{
  "d_model": 256,
  "head_dim": 64,
  "parallel_block": false,
  "optimizer": "soap_variant",
  "warmup_steps": 200,
  "final_lr_fraction": 0.0,
  "doc_mask": true
}
Each number is 128 + 32 x the weight over the matrix's rms, rounded and kept within 0 to 255. Layers, rows and columns count from 0.

# layer 4 attention output, 256x256, rms 0.0799, rows 0-199, columns 224-255
[[ 89 182 118 155 121 119  82 119 105  94 116 141 142 153 176  95 133 117 105 110 181 140 133  88 170 162 113 168 184 160 143 134]
 [124 145  93 149  86 139 145 138 129 153 139 113 125 116 130 117 193 141 118 109 107 123 136  98 167 144 166 110 143 125 151 181]
 [115 162 120 166 170  74 106 104  98 117  97 158 114 126 100 147 190 137 106 103 152 127 110  86 133 118 103  84  90 187 124  72]
 [129 119 119 209  70 127 141 127 119  91 103 146 146 172 140 157 110 131  91  85 113 150 168  98 127 167 107 187 133 169 165  91]
 [104 131 188 117 127 107 138 123 190  95 121 102 139 122 134 165 128 106 103 125 144 118 182 126 122  85 148 152 151 110 126 162]
 [162 110 170 114 180  92 128 104 138 107  89  83 126 204  62 101 114 125 151 124  79 138 128  80  90 151  49 122 120 180 118 142]
 [139 142 104 132 115 180 147 158 145  57 139 105 153 167 108 112 145 113 160 144  82 112 133 128 124 159 162 127 130 139 146 125]
 [136 133 160 118 115 131 127 114 116 143 144 148 120 130 168 124 134 157 165 117  90 151  87  73 141 132 122 128 138 100 134 128]
 [165 137 114 103 139  84 135 174 160 182 122  91 112 100 163  75 124 102 115 145 112 185 103 161 143 137 160 150  85 145 121 180]
 [165 170 155 134 125 191 138 107 137 149 102 134 153 115 185 120 106  69 103 114 164 103 128 129 139  92 143  90 166 107  98 180]
 [115  59 151 107 141 150 129 186  99 177  84  96  94 177 102 155 156 137 217 161  90 163 150 146 105 121 125 159 158 112 147 144]
 [139 112 113  99 102 127 171 166 130 109 103 145 186 173  76 149 152 126 129 137 144 200 176 138  85 122 121 140 148 126 135 170]
 [ 65 137 152 107  95 181 114 140 119 127 162 121  99 126 121 121 147 151 112 108 195 133 143 148 149 173 156 131  55  82 151 153]
 [ 82  99 111 128 132  58 144  99 116  97 107 140 143 135 141 141 154 108 106 116 153 130 130 158  66  91 102 109  97 101 153  94]
 [152  60 138 122 133 133 162 144 120 137 126 106 138 122 156 109 119 126 110 163 164 137  52 141 127  96 160 137 104 137 115 174]
 [177 174 139 137 169 136 121  96 137 154 152 131 107 137 150  94 135 110 127 126 103 145  88 113  82 131  72 164  71 114 104  85]
 [145 142 158 136 143 124 149  95 150  88 135 131 157 110 140 147 114 140 113 163 148  87 119 169 149 159 106 161  87  95 138  94]
 [139  94 121 120 155 157 135 114 158 145  86 106 123 126 126 170 161 126 123 172 154 156  97 131 105 174  83 110  95 153 133 162]
 [ 96 116 107 143 149 137 104 113 133 135 132  95 127 140 148 164  80 145  83  82 136 117 110 124  95 118 148 125 111 116 143  96]
 [136 117 155 129  98 101 142 144 164 169  85 142 150  98 135  93 105 128  66 163  73 167 145  96 146 138 123 129 124  93 117  81]
 [153 128 145 116 118 100 121 178 131 140 163 110  41 171 118 113 123 110 179 106 161  96 147 164 166 139 126 113 205 130 121 132]
 [146  52  95 148 122 117  94 115 152 110 116 122 149 156 114 113 101 116 191 136 147 181 149  98 141 151 116 173 133 134  32 190]
 [120 135 107 116 150  97 147  79 111  90 108  95 121  80 172 147 112  98 168  52 109 107 140 132  96 118 132 131 168  97  79 132]
 [129 146 137 144 163 147  99 114 122 109 119 124  44  91  96 158 126 160 118 137 135 131 109  95 144  90 120 172  86  95 133 118]
 [117 143 147 128 105  87 137 139 101 104 119 183 119 147 119 152 121 133 138  95 148 147 110 136 138 140 137 108 150 182  92 171]
 [134 140 183 188 159 129 102 126 143  98 127 137 120 122 162  81 126 149 144 107  90  91 179  94 136 112 162 129 141 114  68 136]
 [151 185  81 108 141  78 136 153 120  81 144 145 145  88 107 158 107 128  98 152 147 100 138 128 145 185 146 121  96  97 133 107]
 [124 115 121 174 154 186 115 154 119 116 121 145 142 117 129 106 196 110 164  87 107 144 115 152 153 139 135 142 142 103 151  96]
 [144  95 165 127 157  63  80 138  85 118  75 111 137 152 115 119 193  99 139  93 156 150 105  88 145  79  93 144 107  98 134 152]
 [115 185 136 124  99 112 111 116 136  92 112 154 129 127 105 151  65  87 103 129 121 125 129 144 170 135 189 110 101 113 140 128]
 [131 143  80 146 168 120 154  72 124 137  90 104  81 115 131 151 136 169 167 123 135 139  86 146 125 112 128 119 114  79 117  80]
 [116 122 124  96 128 144 111 116  92 118 140 117 133 149 136 108 105  93 103 136 108 150 105 130 119 116 155 128 185 115 147 113]
 [104 106 158 148 111 113  75 113 138  75 144 104 102 110 152 104 147 105 108 139 105 129 108 207 174 104 105 141 130 213 161 151]
 [140 149 100 121 140 113 106 126 123 143 158 132 113  99 137 167 137 120 126 138 107 170 134 163 136 120 101 150 163 127 147  95]
 [120 111 135 143 143 120 106 110 153 128 130 109 122 133 110 112 126 170 106 128 134 132 119 164 144 121 183 100 115 157 140  80]
 [141 176 164 109 150 106 142 110 134 165 136 125 191 165  70 144 133  97 110 116 104 109 176  91 101 123 143 129 128  87 111 139]
 [ 83 105 106 128 149 105 135 123 135 106 142 153 111 136 119 126  90 154 123 109  48 141 111 103 142 159 129 115  93 153 117 140]
 [117 124  98 132  49  91 145 148 115  97 115 117 145 168 121  87 120 170 143 116 178 118 158 160 140  96 119 139 140 189 139 107]
 [137 138  52 130  84  83 167 201 114 112  84 127 107  58 134 145 145 171 152 122 179 122  83 166 100 121 122 124 123 154 121 105]
 [132 110 139 169 135 117 151  99 131  93  99  84 116 121 117 112 119 183 124  61 152 141 116 127 180 131 149 146 129 132  97 135]
 [129 115 110  95 128  91 139 139 108 158  74 164  96 128 138  92 119 111 171 128 148 120 131 116 138 123 128 111  96 114 121 149]
 [ 76 108 106 114 156 146 112 123 136 140 172 133 103 162 119 220 128 100 187 103 137  82 146 150 182  99 199 146 132  92 151 107]
 [ 85 125  95 189 201 144  86  96 170 107 154 133 131 143 133 120 106 126 136 145 125 158 101 150  66 128 111 146 117 131 130 157]
 [ 94 111  97 125 115 143 174 105  38 101 163 100 107 193 111  90 130 137 150 100  90  79  97 114  79 109 121 103 120 145 174 162]
 [138  60 124 137 178  42 130 127 161 158 121 105 136  87 141 142 108 123 135 160 147 124 132 114 138 136 119 129 189  94 117 113]
 [116 186 160 116 163 128 132 113 134  96 146  92 152  68 189 177 140 132  98 124 108 148 161 100 160  92 120  89 114 126 152 166]
 [153 120  99 124 132 115 148 155 157  90 150 136 126 166 139 103 115  71 114  98 152 100 106 139  72 135  70 150  93 134  95 144]
 [ 94 105  96 187 131 147  99 150 134 132 161 121 251  64 147 105 128 141  84 139 158  92  89 151 154 167  94 124 133 160  39  80]
 [ 93 135 109 102 170 101 134 133 142 144 159 209 131 123 152 122 117 137  62 116 157 138 108  91 129 116 159  92  99 149 207 123]
 [112 168 143 157 117  76 100  89  83  74 165 138 111 175 126 100 126 156 173 142 105 136 145 107 100 101  86 164 124 117 149 142]
 [136 122  96 171 154  81 144 137  98 191 158 119  79 109 121  99 114 121 159 128  58 135 143  83 134 138 129 117 121 109  84 136]
 [168  94 157 136 134 113 124  82 101 151  95 117  93 126 173 190 167 154 129 180 129  96  96 197 160 111 139  90 144  71 106 170]
 [129 149 135 111 141  95 169 144  93 157 155 153 112 112  91 177 134  82 127 163  79 114 101 134 178 135 129 110 149 169  71 107]
 [151 100 139 128 117 153 113 104 176 143 104 128 121 162 156 130 111 143 147 169  90 134 116 121 121 136 173 125 137 117 152 127]
 [ 73 145 191 104 133 103 151  90 152  97 122 105 163 142 138 104 104 200 161 153 166 172 133 105 133 147  83 138 164 141 156 180]
 [ 89 127 113 123 169 126  65 110 129 141 146 108 133 127 165 119 110  63 138 156 100 105 116 146  61 133 150 143 150 122 140  90]
 [148 153  83 154 136 144 144 104 152 150 117 137 123 187 152 185  79 133 139 122 147 135 157  97 110 109 104 135 119 129 157 154]
 [ 57  89 125 120 110 174  99 115 142 113 162  96 135 180 131 122 157 132 195  97 135 148 152 136 162 136 100  97  79 103 145 175]
 [154 149 201  95 159 120 135 137 154  93 132 147  46 156 170 103  95 141 190 132 141 100 138 131 104 160 107 187 154 116 153 173]
 [120  95  51  93 164 148 107 104 103  97 146 132 207 156 119 133  81 124 186 125 149 140 158  84 117 150 100  98  94 119 118 130]
 [143 128 141 124 156 122 114 153 179 100 107 167 115 106  85 130 159 110 117 162 142 122  87 133 134 105 108 155 164 123 148 178]
 [127 136 129 142 149 133 163 139  97 150 109 131 171 100 119 113 121 123  88 108  88 115 133 174 108 129 139 112 144 135 116 145]
 [146 190 148 141 170 100 144 159 158 163 154  92  92  94 165 187  91 127 147  98 121 107  90 104 167 161 127 138  95 120 121 118]
 [153  79 165  95 140 152 159 145 125 160 115 123 149 128 122 101 109 175 156 133  84 153 114 108 127 117 128 118 154 122 158 113]
 [152 102 108  98 148 130 143 140  91 132 122 109  79 151 119 108  89  96 132 110 134 112 154 124 141 119 127 159  64 102 122  97]
 [115 119 174 139 115 165 184 162 124  92 157  88 106 194 168  98 154 150 136 103 127 112 133 129 140 133 122 146 102 150  95 144]
 [132 144 100 109 141 154  65  89 132 188 109 142 147 124 110 120 116 110 160 126 161 137 127 116 176  67 116 142 128 117 127 138]
 [135 115  91 108  95 122 149 116 101 155 134 148 128 180 127 130 127 157 167 142 161 110 151 138 135 130 125 109 144 142  77  78]
 [ 91 114 112 111 105 121 148 164  99 105 116 109 128 119 115 114 105 148 149 143 153 149 157 105 186 122 136 104 139 112  97 140]
 [135 108 139  93 177 112 152 116  36 160 103 151 107 153 140 106 158 121 161 117 127 114  85 127 146 136  23 200  96 107 170 142]
 [147 124 110 161 106 143 160 144 127  64 159 135 158 124 132  62 145 136 112  85 129  94 111  99 144  80  81 126 160 120 131  97]
 [129 106 133 170 103 131 167 124 156 115 142 117 111 125  98 146 156 148 153  95  99 105 114 133 159 149 126 115 134 130 127 139]
 [103 185 168 111 136 102  31 111 109 128 151  97 167 147 161 122 152  85 119 153  29 115 188 121 123 117 130  80 101 120 132  69]
 [163 112 126  83 143  92 119  99 144 137 151 153 164 108  93 146 154  91 132 156 162 104 166 131 141 171 124 159  85 139 160 127]
 [113  98 136 111 125 147 115 147 179 118 140 164  87 107 117 118 142 141  91 139  74 157 103 176 147 135 165 139 107 137 102 157]
 [ 98 115 140 124 155 174  85 148 143 119  71 120 143  59 101 110 128 129 102  97 167 111 121 130 151 148  99 111 120 130 128 180]
 [120 103 130 126 136 128 109 156 123 118 102 157 106 111 158 127 122 136 118  73 150 139 106 116 185 108  77  70 146 110 161 150]
 [ 99 214 115 131 140 147  60 168 151 139  77 126 128 133 159 122  74 106 137 168 134 114 154 184 139 109 109 144 129  91  65 103]
 [127 158 154 139  83 107 181 115 161  63 135 115 124 153 110 155 164 137 119 112  58 113 119  96 106 118 135  62  68 198  78 118]
 [141 133  99  93  98 110  95  91 158  87 140 137 122 157 161  88 121 139 130  81 126 148  95  91  85 113 108 109 156 130 148 150]
 [130 132 140 142 137  97 118 136 186 134 150  69 171 136 120 136 142 178 167 197 139 114 101 126 119 136  97  94 150 114  93  92]
 [ 77 117 122 115 154 118  69 176 153 112 148 180 123 212  95  77 131 139 122 125 146 114  53 101 152 108 156 159  87 182 144 140]
 [ 69 116 123 141 131 140 206 134 157 116 115 169 130 146 134 118 143 171  98 122 124 125 152 104 150 102 129 141 141 103 110 126]
 [148 114 158 134 138  92 106 154  84 131 106 164 120  99 118 142  96 117  88 153  88 114  91 123 111 106 110 141 139 128 148  58]
 [167 120 161 113 164 113 119 127 162 136 139 109 108 172 141 153 165 108 114  42  83  84 139 121 103 103 120 125 115 149 141 154]
 [ 74 134  60  82 154 112 118 199 127 150 117 138 157 133 146 159 188 119 145 131 137 159 137 158 103 103 129 131 138 134  91 119]
 [ 90 139 123 135 153 129 138 150 129 135  97 116 133  98 123 150 162  79 136  86 134 113 193 157 141 146 129  83 102 115  88 163]
 [116 115 135 109 137 141 140 109 102 132 101  95 120 154 124 118 144  92 143 126 125 127 157 120  94 123 110 133 118 126  96  94]
 [114 116 144 155 143 117 116 159 156 117 131  87 109 105 113 119 134 167 113 145 137 103  98 155 186 167 112 159 126 175  85 107]
 [ 84 163  94 131 131 114 107  99 121  94 126 134 133  99 187 123 161 128 141  89 148 170 196 135 111 122 110 139  98 107 129  56]
 [163  97 120 122 146 140 119 173 146 117 109 134 168 118  86 102 122 121 104 129 117 109 142 115 144 107 159 100 162 169 190 127]
 [104  99  91 135  73 136 131 167 114 191 101 148 175  96 183 172  53 168 140 197 131 154 191 177 102 162 104 117 160  83 150 144]
 [161 121  79 102 127  83 138 103 153 108 154 141 133  81 140 157 150 175 100 159 156  98 138 115 132 126 132 130 123  63 102 131]
 [140 103 165 171 136 135 100 116 137 136  92 134 117  98 163 117 146 103 130 178 166 117 135 138 152 108  88 170 161 129  85 117]
 [125 117 115 121 154 132 141 133 139 123 130 132 131 161 127 123 134 143 109 130  47 136 166  92 119 100  95 107 159 111 119 139]
 [163  83 153 100 140 121 123  81 166  83 150 125 116  76 158 165 148  96 129 124  94 103 113  96  90 144 159 103 121  97 100  92]
 [123 144 172 110 128 112 106 129 147 129 104  83 108 115 111 116 111 105 131 126 127 144 120 102 127 156 112 110 143 106 160 124]
 [133  97  54 127 169 111  96 192 106 119 129 100 134 142 165 139 154 109 111 115 196 128 188 161 120 136 132 115 129 110 165 149]
 [142 121 104  84  83 112 183 193 168 126 140 150 144 124 119 163 141  82 111 144 159 125 130 124 115 161 154  98 146 138 129 112]
 [151  96 103 116 111 122 110  99 137 147 154 147 111 100 132 182 104 124 113 126 112 130 182 143  97 122  81 138 111 111 144 115]
 [138 152 118 113 143 128 126 135  87  94  92 125 118 116 101 161 121 150 113 127  95 147 117 160 132 134 107 118 180 142 167 119]
 [126 146  98 112 150 130 123 152  92 131 109 119 186 136 134 135 110 110 158  87 134 119 142  79 146 115 111 147 116 201 100 151]
 [117 163 116  98 160 116 111 128 100 172 101 133 135 135 159 115  85  91 112 150 107  83 144 134 112 129  86 105 185 172 122 112]
 [106 143 144  66 150  85  92 113 154 125 110  78 110 121 179 124 154 103 141  91 120 145 171 140  97 126 121 113 125  90 145 156]
 [104 157 121 112 173 146 123 123 121 115 162 129 145 104 150 156 128 105 151 134 167  81 161  50 113 114 132 148 123 115 115 137]
 [114 155 117 133 161 120 113 127 155 162 136 127 169 121 142 155 110 201  55 128 114 164 114 128 138 161 131 147 129 160 148 124]
 [153 198 147  96 133 137 130  77 140 143 131  94  75 161  63  99  94 139  86 179 114 175 152 132 106 108  78  86  82 197  44 128]
 [139 116 133  90  94 144 133 178 116 149 120  98 124 114  78 163 135 158 144 126 144 123 106 124 139 158 115  98 102 143 192 169]
 [169  81 168 168 159 168 100 186 142 126 122 121 138  81 109  98 158 132 146 135 135 109 127 191  93 147 102 186  72 115  77  69]
 [167 129 162  91  75 129 111 179  97 190  82 149  92  89 139 136 106 145 134 123 142 153 105 138 130 139 117 132 138 167 108 126]
 [129 111 146  98 134 180 142 104 205 129 193 113 174 100  92 197 164  97 128  99 168 119 122 185  85 161 145  83  38 153 132 137]
 [182 132 138 117  83  95 112  96 142  92 157 161  65 158  94 108  76 153 134 155 218 120  82 131  95 201 110 114 119 115 110 124]
 [128 137 122 143 177 156 132 111 114 150  95 129 141 110 149 158  99 130 175 173 110 126  71 138 117 123 167 118 129 116 116 145]
 [ 97 112 155 137 153  95 133 194  81  90 108 116 208 136 124 149 144 104 142 106  87 105 145 138 154 141 165  92 103 139 125 139]
 [201  69 156 111 158 139 173 131  77 116 174 134 142 159 158 144 165 194 118 155 110  69  62 153 154 136 112 148 169 130 155 173]
 [150  52 111 161 127  92 161 160 147 144 138 145 130 102 105  93 159 113 160 119 137 127 139 158 118 101  86 165 137 160 126 195]
 [125 130 150 146 134 142 161 149 107 154 144 151  89  97 148 128 153  78 140 190 156 156 142 139 119 151 148 213 144 126 117 131]
 [152 108 131 137 105 152 175 125 170  95 174 129 110 104 110  99 113 136 195 105 133  78 107 193 150 168 114  99 124 150 120 184]
 [ 71 166 140 126 143 115 129 126  80  75 127 126 141 170 110 124 160 131 158 162 151  65 122 149 121 139 150  87  96 118 160 119]
 [144 130 163  86 111 126  81 128 158 164 105 136 131  77 132 144  98 114 141 121  91 122 136 108 107 123 192 119  98 148  88 139]
 [111  96 129 138 116 134 146  61 112 118 131 136 146 156 110 160 125 130 142  98 117 134 129  62 183 132 116  97 146 137 219 131]
 [ 87 147 130 140 121 178 148 138  70 107 149 125 121 110 106  86 130 113 121 137 117  97  72 119 106 124 147  92  77 144 150 135]
 [115 108 140 110 134 115 128  98 134 164 147 118  97 164 145 154 140  83 116 117 117 159 182 107 127  88 109 106 158 124  98 108]
 [130 112 136 195  82 109 126 172 149  93 144 157 129 125  88 117 127 163 135 166 143 131 144 100 160 118 153  85 171 125 154 125]
 [134 117  97  83  97 149 149 155 139 121 121  65 201  41 124 108 156 209  78 114 145 128 106 146 132 159 113  78 136 135  60 131]
 [171 127  99  87 130 112 112 123 126 105 114 126 193 173  77 121 137 131 167  74 145 134 172 142 139 161 104 150 134  77 152 120]
 [147 154 136 161 130 125 136 124 134 100  96 118 101 122 134  96 129 116 118 143 126 133 129 120  90 133 126  76 104 161 100 171]
 [124 140  98 142 109 103  98 170 121 163 127 175 164 183 131  79 131 188  74 117  99 125 115 155 126 136 124 130 143 119 114 145]
 [138 109 113 117 110 196 127  87  91 117  96 127 105 101 131 161 126 118 114 130 129 104 108 135  85  93  87 155 117 106 136 168]
 [134 155 146 148  92 106 141 122 135 123 127  76 154 140 111 152 104 186  87 136 148 132  85 126 139 115 103 179 129 168 184 168]
 [130 147 197 127 122 134 142 109 133 124 188  86 189 131  73 104 168 142 140 108 151 154 146 121  97 154 170  83 130 106 177 147]
 [161 159 151 174 185 157 134  96 144 173 132 128 180 124 147  94 155 159 146 135 145 131 161 156 170 155 121 148 120 124 128 139]
 [124 139 128 143 140 133 131 142 113 128  91 131  63 122 127 122 111  82  89  82 123 177 130 133 122  85 130 154 134  89 138 195]
 [120 100 131 147 106 101 150 137 112 139 115  98 110 135 127 124 170  70 192 132 163  90 106 145  40 125 108 126 141 131 128 125]
 [179 110 138 123 146 143 129 136 105 130  99 111 140 118 155  87 145 110  71 114 140  84 149  94 101 138 138 153 145 111 157 139]
 [142 170 138 167 116 100 146 162  88 158 112 111 117 135 127  90  98 120 154 112  74 142 113 106 164 158 105 154 119 134 111 115]
 [155  71 134 170 174 128 150 138 143 161 152  99 171  89 165 143 132 156 144 143 149 133 106 141 145 149 106 133 100  79  80 163]
 [134  98 150 149 104 137 188 119 151 200 137 143 190 163 123 199 129 177 188 115 136 107 100  76 130 158  99 108 132 123  52 158]
 [122 127  90 130 105 138 113 118 164 119 182 102 134 136 164 124 149 156  99 135  97 130 146 103 138 146 188 126 185 111  81 167]
 [141  91 205 177  68 131 136 188 119 156  70 107 157  79 102 143 119  85 139 154 109 103 124 139 133 115 141 149 144 187 120 113]
 [137  94 147 152 131 159 147  95 117  92  92  82 149 156 137 119 115 135 164 152 105 161 119 133 136 142 147 110 161 164 153 135]
 [114 109 151 149 112 147 124 109 112 109 107 140 111 136 140  99 139 135 152 129 140 138 140 152 171 176 135 163  49  98 151 139]
 [131  91 138 122 156 110 162 127 120 108 118 106 118 160 110 148 105 147 128 129 151 106 133  79  77 118  91 164 137 119 109 181]
 [ 32 145 145 135  96 122 148 118 114 144 114 130 121 125 150 119 148 147 132 126  86 181 147  98 165 139 110 156 119 119  98 109]
 [ 96 128 157 124 158 130  79 162 115 118 122 103 142 139 124 130 184  70  98 118 139 104 147  84 108 108 141 119 152 150 171 141]
 [161  96 121 140 179 150 138 114 133 141 143 131 124 142 108 108 107 116 113 155 118 136 137 125 128 137  90 129 159 119 131  99]
 [ 89 123 100  85 108 196 102 121  83  84 105 172  85 105 103 132  92 111 105  93 123 136 105  97  95  78  84 102  93 122 161 144]
 [175  95  94  79 158 134 168 189 130 101  99 103 119 107 102 154  93 145 177 145 156 109 181 173 156 161 171 166 102 134 112 180]
 [139 105 166 169 155  93 117  97 150 167 114 121 118 134 137 111 165 103 144 145 101 166 177 123 153 124  92 165 139 186 135 124]
 [120 107 113 141 144  99 187  56 185 149 154 134 157 109 133 180  80 138 149  81 190 151 136  90 166 118 127  63 166 124  61 131]
 [ 80 110 104 108  70 118 150 170 131 199  97 114  89 143 137 154 107 133 137 146 109  96 138  98 131  65 131 140 139 102 147 169]
 [129  99 131 167 106  89 162 133  84 121 134  90 105 145 143  91 146  82 146  67 111 163 140 107  58 110 103 140 125 145 140 122]
 [187 176 110  69 121 140 146 163  81 141  93 143 104 117 102 121 151  92 113 116 134 152 130 116 194 114 107  95  76 134 139 119]
 [147  97 137  55 167 136  81  98 128  97 129 150 153 136  99 126 149 118 152 122 134 144 112  69 138 180 130 124 135 140 131 124]
 [148 152 109 149 137 100 136 155 127 152 103 134 137 129 158 100 108 121 103 127 116 149  50 163 113 144 150 137 125 116 105  72]
 [120 134 108 113 127 126 155 114 126 115 145 129 155 108 171 115 141 133 154 109 122 169 151 119 139 137 128 133  94 139 120 135]
 [106 123 112 119 155 124 119 152 154 165 117 149 129 116 128  74 165 116 135 166 107 134 151 189 103  79 134  90 135  55 164 149]
 [128  84 116 184 152 177 148 133 124 124 121 192 157 152  89 136 138  94  97 110  85 107 139 168 162 192 118  91  94  79 143 105]
 [ 91 145 126 164 119 124 163  52  71 127 120 179 107 157 136  52 155 150 142  81 116 101 130 142 119 105  78 122 162 134 155 135]
 [ 85 137 124 172 103 158  92 122 139 120 130 178 138 101 125 141 115 139 125 116 117 170  59  82 103 150 114 108 146 130  88 125]
 [111 106 176 127 109 122 133 175 152 134 128 139 172  94 111 131 160 163 163 125 152 102 134  87 120 160 142  96 195 137 139 166]
 [132 125  99 128 131 179 141 134 147 102 112 145  89  96 127 159 150  84 115 136 184 118 174  93 163 181 138 102 115 163 154 134]
 [145 197 117 136  98  97 149 116 184 131 101 146 105 142 127 197 121 112 146 175  92 160 138 114 113  90  64 118 183 119 114  99]
 [169 138  85 113 102 162 165 147 113 154  96 127 152 145 136 113 128 132 110 105 131 165  76 117 182 134 117 182 123 136 151 139]
 [192 142 164 133 123  97 145 161 136 127 160 120  97 145 100  96 163 162  93  89  77 124 106 108 110 144 116 101 135  82 183 149]
 [129 117 136 178 171 153 108 147 101  88 116 137 166 113 131 123 166 129 114 138 134 120 137 145 120 126 168 159 141 151 153  84]
 [ 79 107 161 122 158 181 130 119 110 132 172 106 139 133 135 147 144 157 122 117 158 110 134 120  91 126 104 103 121 109 130 115]
 [108 126 174 101  98  95 141 130 143 123 134 134 165 152  82 165 128 106 170 113 111 163  46  95 115 124 173  74  97 122 102 146]
 [154 123 115 123 163 112 120 132  90 176 128 107 120 106 152 207 117 123 141 172 183 165 150 107 101 103  77 149 116 187 124 149]
 [132 175 119 131 115 142 132 130 115 132 114 165 159 187  94 172 136  98 105 113  96 109 151 144  94 118 156 150 159  72 156 113]
 [151 112 145 161 153  84 109 111 121 191 179 156 140  96 152  80 131 131 143 131 164 120 151 170 127 181  78 141 112 116 160 140]
 [198 136 113 123 126 162  92 108 104  96 129 123 178 184 121  95 124 120 127 106 138 139 126 162 102 124  88 104 180 136 123 127]
 [132 131 139 128 143 135 139 165 130 147 118 116 148  96 175 135 118 147 136 122 159 149  91 135 136 126  89 162 134 115 145 127]
 [137 123 151 175 131 134 162  58 139 190 147 126  96 103 103 108 154  93  39 163 160 126  88 141  49 120 140 138 148 117  80 162]
 [113  92 172 130 147  79 133 131 127  91 128 121 107  89 118 110 129 130 143 130 104 145 137  71 113 145  92 112 114 110 116 113]
 [142 115 181 173 166 123 170 157 124 163  73  86 108 132 107 115  92  85 141  95 119 109 107 147  77 145 209 149  90 108 133 153]
 [110 133  99 139 170  87 104 110 129 186 115 180 118 105  95 131  83 161 134 176  92 119 142 149 117 114  96 140 132 102 202 127]
 [133 124  35 139 122 119 115 161 149  87 126 134  50 115  87 128 119 137 151 125 157 161 141  97 140 150 120 141 124 121 116  67]
 [ 48 118 117  98  86 148 106 181 149 161 114  91 104 151  86  96 147 125 130 110 174 137 106 151 114  75 133 160 102 129 131 126]
 [ 88 134 108 129 110  98 111 160 154 175 144 119 141 133 119 158  93 147 155 121 135  88 159 107 152 110  92 110 145 181 175  67]
 [141 141 144 124 111 179 177  54 135 170 154 115 103 155 100 165 108 227 169 133  33 134  60 156 153 148 157 138 162 126 106 130]
 [156 128 126 124 124 113 112 178 169 145 104 127 106 123 151 144 121 127 138 174 100  65 128  80 125 108 111 143 168 172  57 138]
 [111  57 120 126  81 149 136 118 107 126 132 138 154 132 100 121  95 117 152 167  72 157 120 102 126  88 119 158 139 132 138 116]
 [145 155 163 118 156 175 119  85 119 178 160 148 133 122  93 100 134 103 133 140 118  93 150 140 170 136 125 177 120  90 138  98]
 [129 134 141 144 109 141 165 115 137 118 136 124 126 112 103 154 168 120 121 101 119 117 148  90 101 126 130  91 149 130 132 155]
 [122 138 120  79 103  72  90 123  98 130 138 136 109 105  85  88 134 133 181 130 141 177 115 125 138 130 144 141 108 110 174  97]
 [114 208 130 145 161 127 133 122 106 179 127 206  43 143 139  81 141 131 121  95 120 117  79 127 104 110  98 142 156  73 173 179]
 [141 170 142 102  66 153 124 117 109  90  96 155 187  94  88 124 150 121 116 130  75 157 120 159  90 202 142 144 122 212 138  68]
 [101  83 103 125 129 136 135  76 123  95 133 117 110  77 137 162 181 137 143 115 145 100 157 122 118 109 132 162 133 130 123  96]
 [106 103 126 113  81 143 108 162 146 134  73 109  87 129 155 118 129 147 125  52 151 108  84 116 155 152 133 143 125 127 146 149]
 [110  90 115 148 123 145 129 117 160 103 126 116  71  79 153 167 109  94 143 114 152 111 106 116 115 108 117 109 113 119  89 143]
 [ 78 145 140 171 131 132 122 161 122 124 123  80 148 116 128 100 123 118 114 127 159 102 158 146 165 148 114 114  88  92 123 118]
 [ 82 172 152 114 106 113 169 169 145 129  75 117  79 137 140  55 195 156  83 145 117 161 121 108 156 176 127 105 133 152 169  95]
 [117 133 157 107 163 155  81 161 140 126  94 150  80  91  90 174  87 151 152 106 129 165 104  86 130 105 164 114 134  99 112  54]
 [170  92 100  91 130  70 113 174 154 123 105 139 136 111  81 139 152 148 136 130 147 186 146 122 216 105 153 128 175 171 150  83]
 [159 135 125 124 181 144  99 121 124  78 138 163 161  58 132 151 147 158 130 110 108 124 114  97 156 140 173 128 149 196 153  63]
 [113 109 118 117 127 121 162 174 151 150 155 150 147  63 150 112 101  87 163 165 152  83 110 126 134 135 107 123 122  97 118 154]
 [161 168 174 101 154 112 136  71 133 174 103 135 137 129  87  69 143 102 167 117 133 135  92 118 147 186 118 160 145  98 107 120]
 [183 123 142 128 100 108 105 166 163 112 111 146 192 140 135  89 154 189 146 107 144 117 180 117 120 126  86 122 131  80 126 124]
 [138  62 116 118 127 133 163 134 142 141  82 145 141 137 132  87  69 135  76 156  97 128 129 119  94  78 118  93 131  86 178 155]]